From a checkpoint of a small transformer trained on Wikipedia: 10231 steps.
Each number is 128 + 24 x the weight over its row's rms, rounded and kept within 0 to 255. Layers, rows and columns count from 0. Numbers have three digits each. The size before them is the row's rms in percent of the matrix's.

# layer 3 MLP up, 1280x320, rms 0.0638, rows 621-670, columns 256-319
097:138105211113096156133093133127114109091169123106154135105128122121117121155140146097132152116159133093078161094125084162162163170091145089107145200127119135026153113107146124144125146123140115
093:087129131129129109116121094095127180138092124128145115159140104101149140152098122146126152121099136097161135096137068117136123093128158145148176120120117166060130101137112146099165096175175096
093:111099109127107191110188109116135140153112112127091144161122129164124090150091147103124185119122128198106111121140123127100146127094128080102124159112119128117187136083099115124160130105137155
099:120114124113139142120100167139161176089151135107135121103112181163147101107126115079127109117141116137141135103131119111076160102140113162112152112138149141130154138115106107092116129150149125
098:111138125121143138105104132161117164112107115165190124171135164112134128128119131138118143132117105154094116136141114176136160128132174137099157116123125107153136136103146119120167100106144088
096:113143122114099153112167123180137156134163114103131122155094171094187102162183124125110160152125121114124136138104091127134129132070130080134143097148137142093163138146152137106165112175149111
095:142117116104107150132130107119143177121127164111143136155121098123121063137112105162128150122106074110139205117159088117157136132103156084132152140130140119078134106129126153096168127138165108
087:112109155126147135133155109090136120103124156094131104115127141118137130089128113114123097158131148121137134132126127123137094182132110145114119094104159156146128153131100160115111102164175161
091:110152112163104130138100084143101133150139107152111150122159126136085130127131176114087164094127147173098170143113108122147139146119163143152140150157144152123130143101130137131117182103129119
101:119106179163164109124145153167121115106123104120109140115110118140150114107098160053137105143112112146148133115108120078119163165111151103074144156152189166135164129132130135136092108125135110
093:135091140099136110122143146188206122147189161130114102118091070117164134149150149108090155115125141134146151101095157123109138073125143134072098124120126129123174079083101137133073086178124118
096:079111124110060176159098150112116108126135104139142116093130196126149139144127151133140147137158172125166099110149122116127129143111170102137121175114112153090147156125148117115167164156154103
090:135171097117122133159139151174123101116160130126119136143135147135124077108123167142142100114155149115126102149112133155104124129158181101106156114173150142098141164132115129142130117099161134
110:113117140169135186154129130105148138118132167126188140148172154153155140116110111107109135140153111118148163095083150088114137104140137119118145117133121120137139157098045123098154102140114099
102:128130123125136134138140180114159165174118104164166099108130152135148115153129142129070170098096145122155087100153136154121154106149140144101157124151145145089160121121117145127130161121163137
092:141108125122127125140150070123136121138113121147150129127121124123133145129106133159102155171109113124163129113141114112139131152149185147134110105137116143078127152108082142170123147126117077
095:117091167131113122107160145121139108167141142148138139128093141107067153142155127114117136134122127107139117119145130076115115188139169084106133160163136143113155105130138126073168129144132107
085:128081127102115122129085145171113133178155113135145122120119152118154172136151139141095143159115130149150117135097133089151140082137149143130100147184100153128131131155140146118141141138152133
106:134080129161135142115092146130185139144151124118096096185127167130167138095129179130170138110114103124108084082084178151119127120125094122150130145113140148129129112136131121142174123155116126
091:162124141087108144119144178141159106067114155116111131129153130112130145130162141120159098153138128115084149112148080135121137127122116121100153095137124117112131141128123154147108070122147090
096:115154120116126128101112169147099133152143133135108113127147148141165133133107147166112138136178156117113142120098140095119166111137133116128148135146124154118105169094139134121156130116155114
104:119093138139141121118139142110141156145146138130131143186125132178102124121144187106107147126124146146123153158132124111083137135130117138124109126082134147051095157090115133093120148156122141
099:122131131127114124108101095130136143191125111125157131152128108128138122159133134167125103173132152138143086105147107122150096125075149096162079174120108098145119138089156145130150137082119125
118:096080095172150124117127076169148181122105149142124152141165126155154109128107117092104121121159082157147107159157096126094121157080103129143158133137144156096107115124109138119103122133129132
108:111139141113093135148153137107117105135127162141099140107107138119101116125127133106086102094119148107145141118134144105151094124070124123163145145160179125103164136161154132129086142144163153
102:141135170117098133139094141101132148096146115127163176097154096113148120150146131132159146121158126099131188101122100115132150134083137087138133134147096138078139131101133133098151141125128143
100:092122144118097120116106140111151093096116150139132120108119157168078121111097154110154141138112158113128104145129112095128176139138147152107130158084155159154116143114112131173164157164147137
106:119109125131101151186123105108117172087134162162152143069174134130075131077103152146127208125109119115165150127134114124163133143120132080141091141087142157139157097107080122134143164171168118
079:156083132132136131140100118132088140140121159143161151100080148117132107170133109117124120143124107150139160124118154109122082150137094140115106082151092139136151127103124145108105087099131153
106:105086098151119135095130107113147127145144094166113122161173079197140121157156117136146161157085124150148070139068127120174175119102129125095132134162119160097130158148120148097120141127140129
103:101116118141113116115119141178138137113118126155118158088193134169131140104169165163086076100130114142105153113119177124154169114112151110152120135141148130122097151184144134114128097116145105
078:125110118137123157152089111138111180133103116111152133119174122153157095126157104158145116118134150109160100112144100103119156072186155164121120107100133157153129132123131154126084131141183122
098:094136113064117136135128154151123162129139166097121132168133128105163164063119108162129112117126097123155089105115113136161138083118149119135098117139107122142130087106103166140116130135158143
093:132107149095095126140169078127163147150132135163168129093183139128141120115122166131132140126140122110116074131106186149090124146159116150116145142154118112155122163133112116152125101151132103
122:137138124179116175144139147055176120083083155101108173092144125154170128143174125111101172116109129122127106113131092111150116120101143108123182186138139132094131123110114128113121138104123094
103:097147115099151164127132110179135128075097130120121137136182150133112102118126145141132144168149118137121117128140142126110106127108162154122152148137113123124136094121096126085116166164151104
095:093121133154120160092119097113145151138098133149135097170155118161121129153134116132125175141120118106132124115117143162090132116166110130105131115141163155153121148162149128100097132167125167
101:128097103135102112152091153121166147105086123102158089087156107147133138152167132096154164155087156129102063093135134132174186121125175086157117179114099150113126154119089150087108109123121072
105:123138149172106136098103170130151108129129130135138123099134129133113129114140102103154139121159119156138148111098158110132113098101156100084096146130153138145142101114126123176111155124150148
097:141115132102129151135078138128126160147190136090130078136101123147166103133126166098119123133113097116135172114108146121141113135110123156131114151146097125186144177127129178094112137121122103
118:118109161149124135162098140144137121127123171164129163147091085157164103099116187152160118158131108157149185090103121105118125145109150162142119152176137127141145149136123167101085140134123171
096:127126131177161133141112101095109111099121113145097138096153130170149137128145180124152171091135160088115088139127116142145118158120173095101157163167144143099106152151136149120100136130137125
104:127133136127100150133109126138126118117147117136148133103079187129134134138121208105104169106147148142145113124091111091105167135103132161083091142173150152069174119147118104174133178153115127
095:093116139110094121156113098134126165133147106095166176140142123158145118129108184114116144114107105146154198114079152130125157110098149114128137158134134143118135130109135143085123153131141129
094:087116089106130150138153129155138161159183124162144111136171161187165170159136124118138078109149123147122120100101098107152122133091106101156151161149130157137155121120086134113113116143118111
099:098115164105120136139128146090122120113094139103114114139163140100166154139121120070174111156207133111136111075147116128132150149116154131081136154135116172114156138119139121126129087181115153
108:094108126136110158115067087118109123108109125139172150151146149115125099093144132113106120109090123096130115151181157149094132088134159125106099152125132116141162147098133122187125149132161143
079:079141177130136083145141143105129147095072112133156097128093099139163138106092126133070148170114159125152199100133135084160107150114108147116137147113138151133126128123156140152128117141155133
101:148139094149123120132133111122146102118129131124098113153135126133087141130117114124126132154119083112127123135129143152128137097175146118115126132156163159173107125111124155137098111111202131
116:118158134083117164130104135104130149152151147128135148101132192205177101099125139084121110188109156144129127148124128102140104099154162135113093152143136107157121163133109109132135125125131130
# layer 3 MLP down (transposed), 1280x320, rms 0.0544, rows 621-670, columns 256-319
095:124144103149162159134134135119136151161138118123114161152150144101129114112127152112145090124129104158136159125129110144132096137083147098152136118089133121125145114113127101126166159124110139
093:130153125172141126105137167152146148137109096127140097151114134140125117143115160130139115126154123172133141133133101132119139095114118148211155124156106151116089109119081094159157175143106111
096:148110114129133119107117185132116097140169102151139101113178107114138096155104120160124194147131118134073160150109095120123128123145151107126095147156109085121117149109130058101122097058102188
099:143154160072126121148100130135111134112113154170098123108147149124114128162138111111149128107135159159107120110133143113143111149170134111121121091125079152161117165143128076164118117125121134
099:074115108126112125097127123156122151147125085080158134105135102128107114136109148176109140093110180157117117127094130130107152090148154114162146131130146119150121125174112102123112143111109138
102:100123167121117087134123138093127112162109142134118143149102107093165119121145130096143157153135148124127176141096111108159103134110108115156096125112122108118114096149136098137156092106133111
096:171148105144114089105125146162123108166112119165150136145135111143122121173178121173128104120164122142115102143091102155099117121099164107164133128120156102117088137172136136164117151081129125
089:113077138116159122119170119152137109108087142098150096164179172131121134090117129139126109102140103089119113147140091112107191106115125145143117178149134137139114170124139070124169109140161107
094:102128124140141113107114138061124152140161129138108141104156108150128112115105151146117135121152143123116156175131130176101116132119114120157140127124139108115103126102144073123160101167068169
100:109123171112099136158121099119132058114135141129119132160122133128084139112077102064154113127149106136149158103120130156102108142108107152119133142117148125175153163123115070154110133124077123
096:129138122125157128115078183138106145124170106129157127100167155158163127139118130133184076145204178124127143142127120147119114111127117114179102136115100112127099118144115133078148118117127165
097:110132105111137125115127122148146151175124156157158136165130136141119081128080117160086116138080121151101121115113104102116150138126127125128108123111137115101115142108110132106115159125135134
094:165132086133137119115165139120151130109146090172164108107148149167101116101144142143146161124123139076111115122108103096113144116150160121117112153148124143154113136152108094144134126141127092
102:140139088141125134122126114124132130101093144150122124160156156100113122142119108098125141151106152121157119130123110199147156110168127077137127126222090180132094141135092112139123114106090135
101:117131141140143154178142130113118104140100112108088114087156102098086113117069129117120122156159144095123069100124093076099114157160124127109119152135129105099191135122130094145137143151140095
092:146146129140135166148149131139085109156123145105119134110140143158134158161114079148113078142125096116147148126143114112128123111114116148152112141128150148132136082152158152156141171143159194
094:136154130117112094148100165163092149156092155123129119110122127099138111160106109099117128122162167136159125109131116112158150123121182131152107151107143121121131087128094102138125146138096136
087:137128115105130115114101124121165143168129159158110104106134091110107099142134144131146132081141147143153118149124105152120169126153140135116096152085122128118108145129093107126138155132112109
105:160127091158120144112141127092098111109084138084116142149156162107137139098130119107101120129111118152174119118090112155106153136131076110143115111127116154155101141111094134100163085155101140
088:140104129142146132097139156132106132133148128106140155145149099122140108148101114093126122149146150108128137114156108111122149108089135102151100153121153101128143082129092090125143170115104138
097:103157095115134134126144116133158154067108108090170144093126110149115155128109147144129153106108130103126158147102100121146122135107140077151126171162146127127083103083131102123109119137116097
104:196141142112107111130138112144143102130138092128119094094096133092183141123116090170135145133128099114134139129123110114151166122091111129161143123124156129144105106114092099151156151117137167
100:063156148108113133175110099150100114142114138140139138177160128150110107139166152183127113087107117147147119139119110122135124106140162161114099117172125153070121137114137113087101117149168139
113:115120089105158151093115124143145101105114122200126106118130129072151138122120162141129137140143085110158113166119107167121114124114105138137152136122091101141115157154108104119144136146111116
105:154150126159127133139126142085115144130148139142109129144149139134113128160092136125133104128106144131107106105125105053156087135111138137121117130183172084147147158177127076113133120127100146
100:148154100142136118109135147152148139175139103175141123144144125128115119118124154145133072107123115149142131129120117124094149087098144118134150138107172119161140100101100120152177149122128138
097:127134086129159123116112116131141116062123102125136149108106135116114116152158142138112106089155120146087086162141140145121169105120104130146107117164179132146121160105136189138115149152159132
105:091111128168132142091148095137130146137132106116108156138132099138114125094128093124121119108150078117131136149136096106136099137135172100096117157177131156151109117097143127159125121145150147
081:144116093103127113135154129091151149143098151151158176123129143126146076134169111177145137130109111128127158103128111121072131157131073135111102088124095144135164094088101076107115099118091100
107:145116125107109126137149119093078142064102122165135138135117063130124114145122093137147151143111122126149101125114137174152138139117123128142122098152080145122115157118153088124131082161129158
102:162139056117071120110155143157154135109125163154121111102135126143142134134159118157152150166153120151117141135104151151135102102138122116167088126142131117139124111136147155164140136085101105
085:127133135105112120123117156115138157144116117085135145155104106095154114118116151125138111139158128142161175117111122139134131084109085162165157128117100108111102101085157110081167117099112126
100:155093094161120138130135124121149191163114153078143125166128123137128104135122079158097118136098080147099138116162099103093105102162112138135111087153108109120132082157140140148122158116094157
093:140129112117143134144128077166126171156111112133131106158158122108155115138165102152133122119088114159112126104126145095095086120121156124147135107127140146139146137143152123157111130109125130
114:141151099158117117116109083097152143131133111126098152096169144157136086163153088154120129133094130099178164139163124162159139139166152104185148159126125107132135109156094109161138173151132142
100:105182123123164147123135108127155124116147103071121111134157133126100133175132158140143140137115158120167117161071092145106159070154130130106159085139128159132105128152098104110113204149137148
098:125109127093133147126145119102093123114099118126132129108136139149166134125128139087105127122116087153106124112068135130107120127179101130109168115149186128138108142099108084159173100104052130
099:125123162115093130161126094123113102114115138107117103108120144128107110119099138139118143098187111143163141092144097082149101140162098144141139162104105147110160173124131018171113130164073112
103:103125119128134153129133107136147155133090122126112134148116143100119161091133095157138111144094149166120125133123150160145104097139109098127171117155121163138104141134162131178097112155134130
099:164136121135147145124152120095134081160135158098127113125159132130124146112123150119090125127149137100136118115114146119140144121194092123164157087126103127130120167126107126131107113106156124
119:162143113124129113120131149145139099144130102089156134050137111160115128124124136066109125116133128128152165155101122125135102134124148125170130123117154184077143176146106095161152144156102081
097:126123120107149104131148126142110164169151098167168133147144139091123139124144101119110127097125093191144154119144143093078112131122119140115052107115144110157125124120104082120151184129089105
099:130101097154125112128136144137153131110140122151158149175156095151108123109144120136119129147092108104101128116098136150111137153139135125144101114134122148132100128133139066095159114124126101
094:152125110118157163131154108150123150156143136159123151117098160146108145137103133127117105106121154146162093134131129120111162102122136100104135150117151149159130116132110094134162121124105135
094:184134121115112178140078150141104138129145125141155130072144114095127123169142190131103171143173144144134134151116121142115140110130101116104148083137091121138134109058109085109149087136140093
100:085152114169150132110142097152137124104145106108109129142117163150147086147108148122123140092121156146138151093160128149075175062137163149138094176153166124122125130112120080140145137101095129
108:135123073127167123101161113144106132137115099152092107113146163122138106125147126130127095121127151119142092168143141144122142147143128113122126134144128097148124130142143077133121129106134154
082:116145153117164083100091136132117115142074112120137085161118145141176114115066076130132127105136174144147167127144124136102113158103125146117115148105123171137126169103105049111161127125079092
106:075097143128133108119125109105143111148143134105125152129121111097139080148073158093130123131157124152113160111095157094167108142100105119135110130128118118147146106162139130157153151088146141
114:121153125143105139105104126108111153120134150144167150162138156113188122080109115114128106114121160130123138134104115104134072155149160133126115153120089150129094182130153088142126107158104125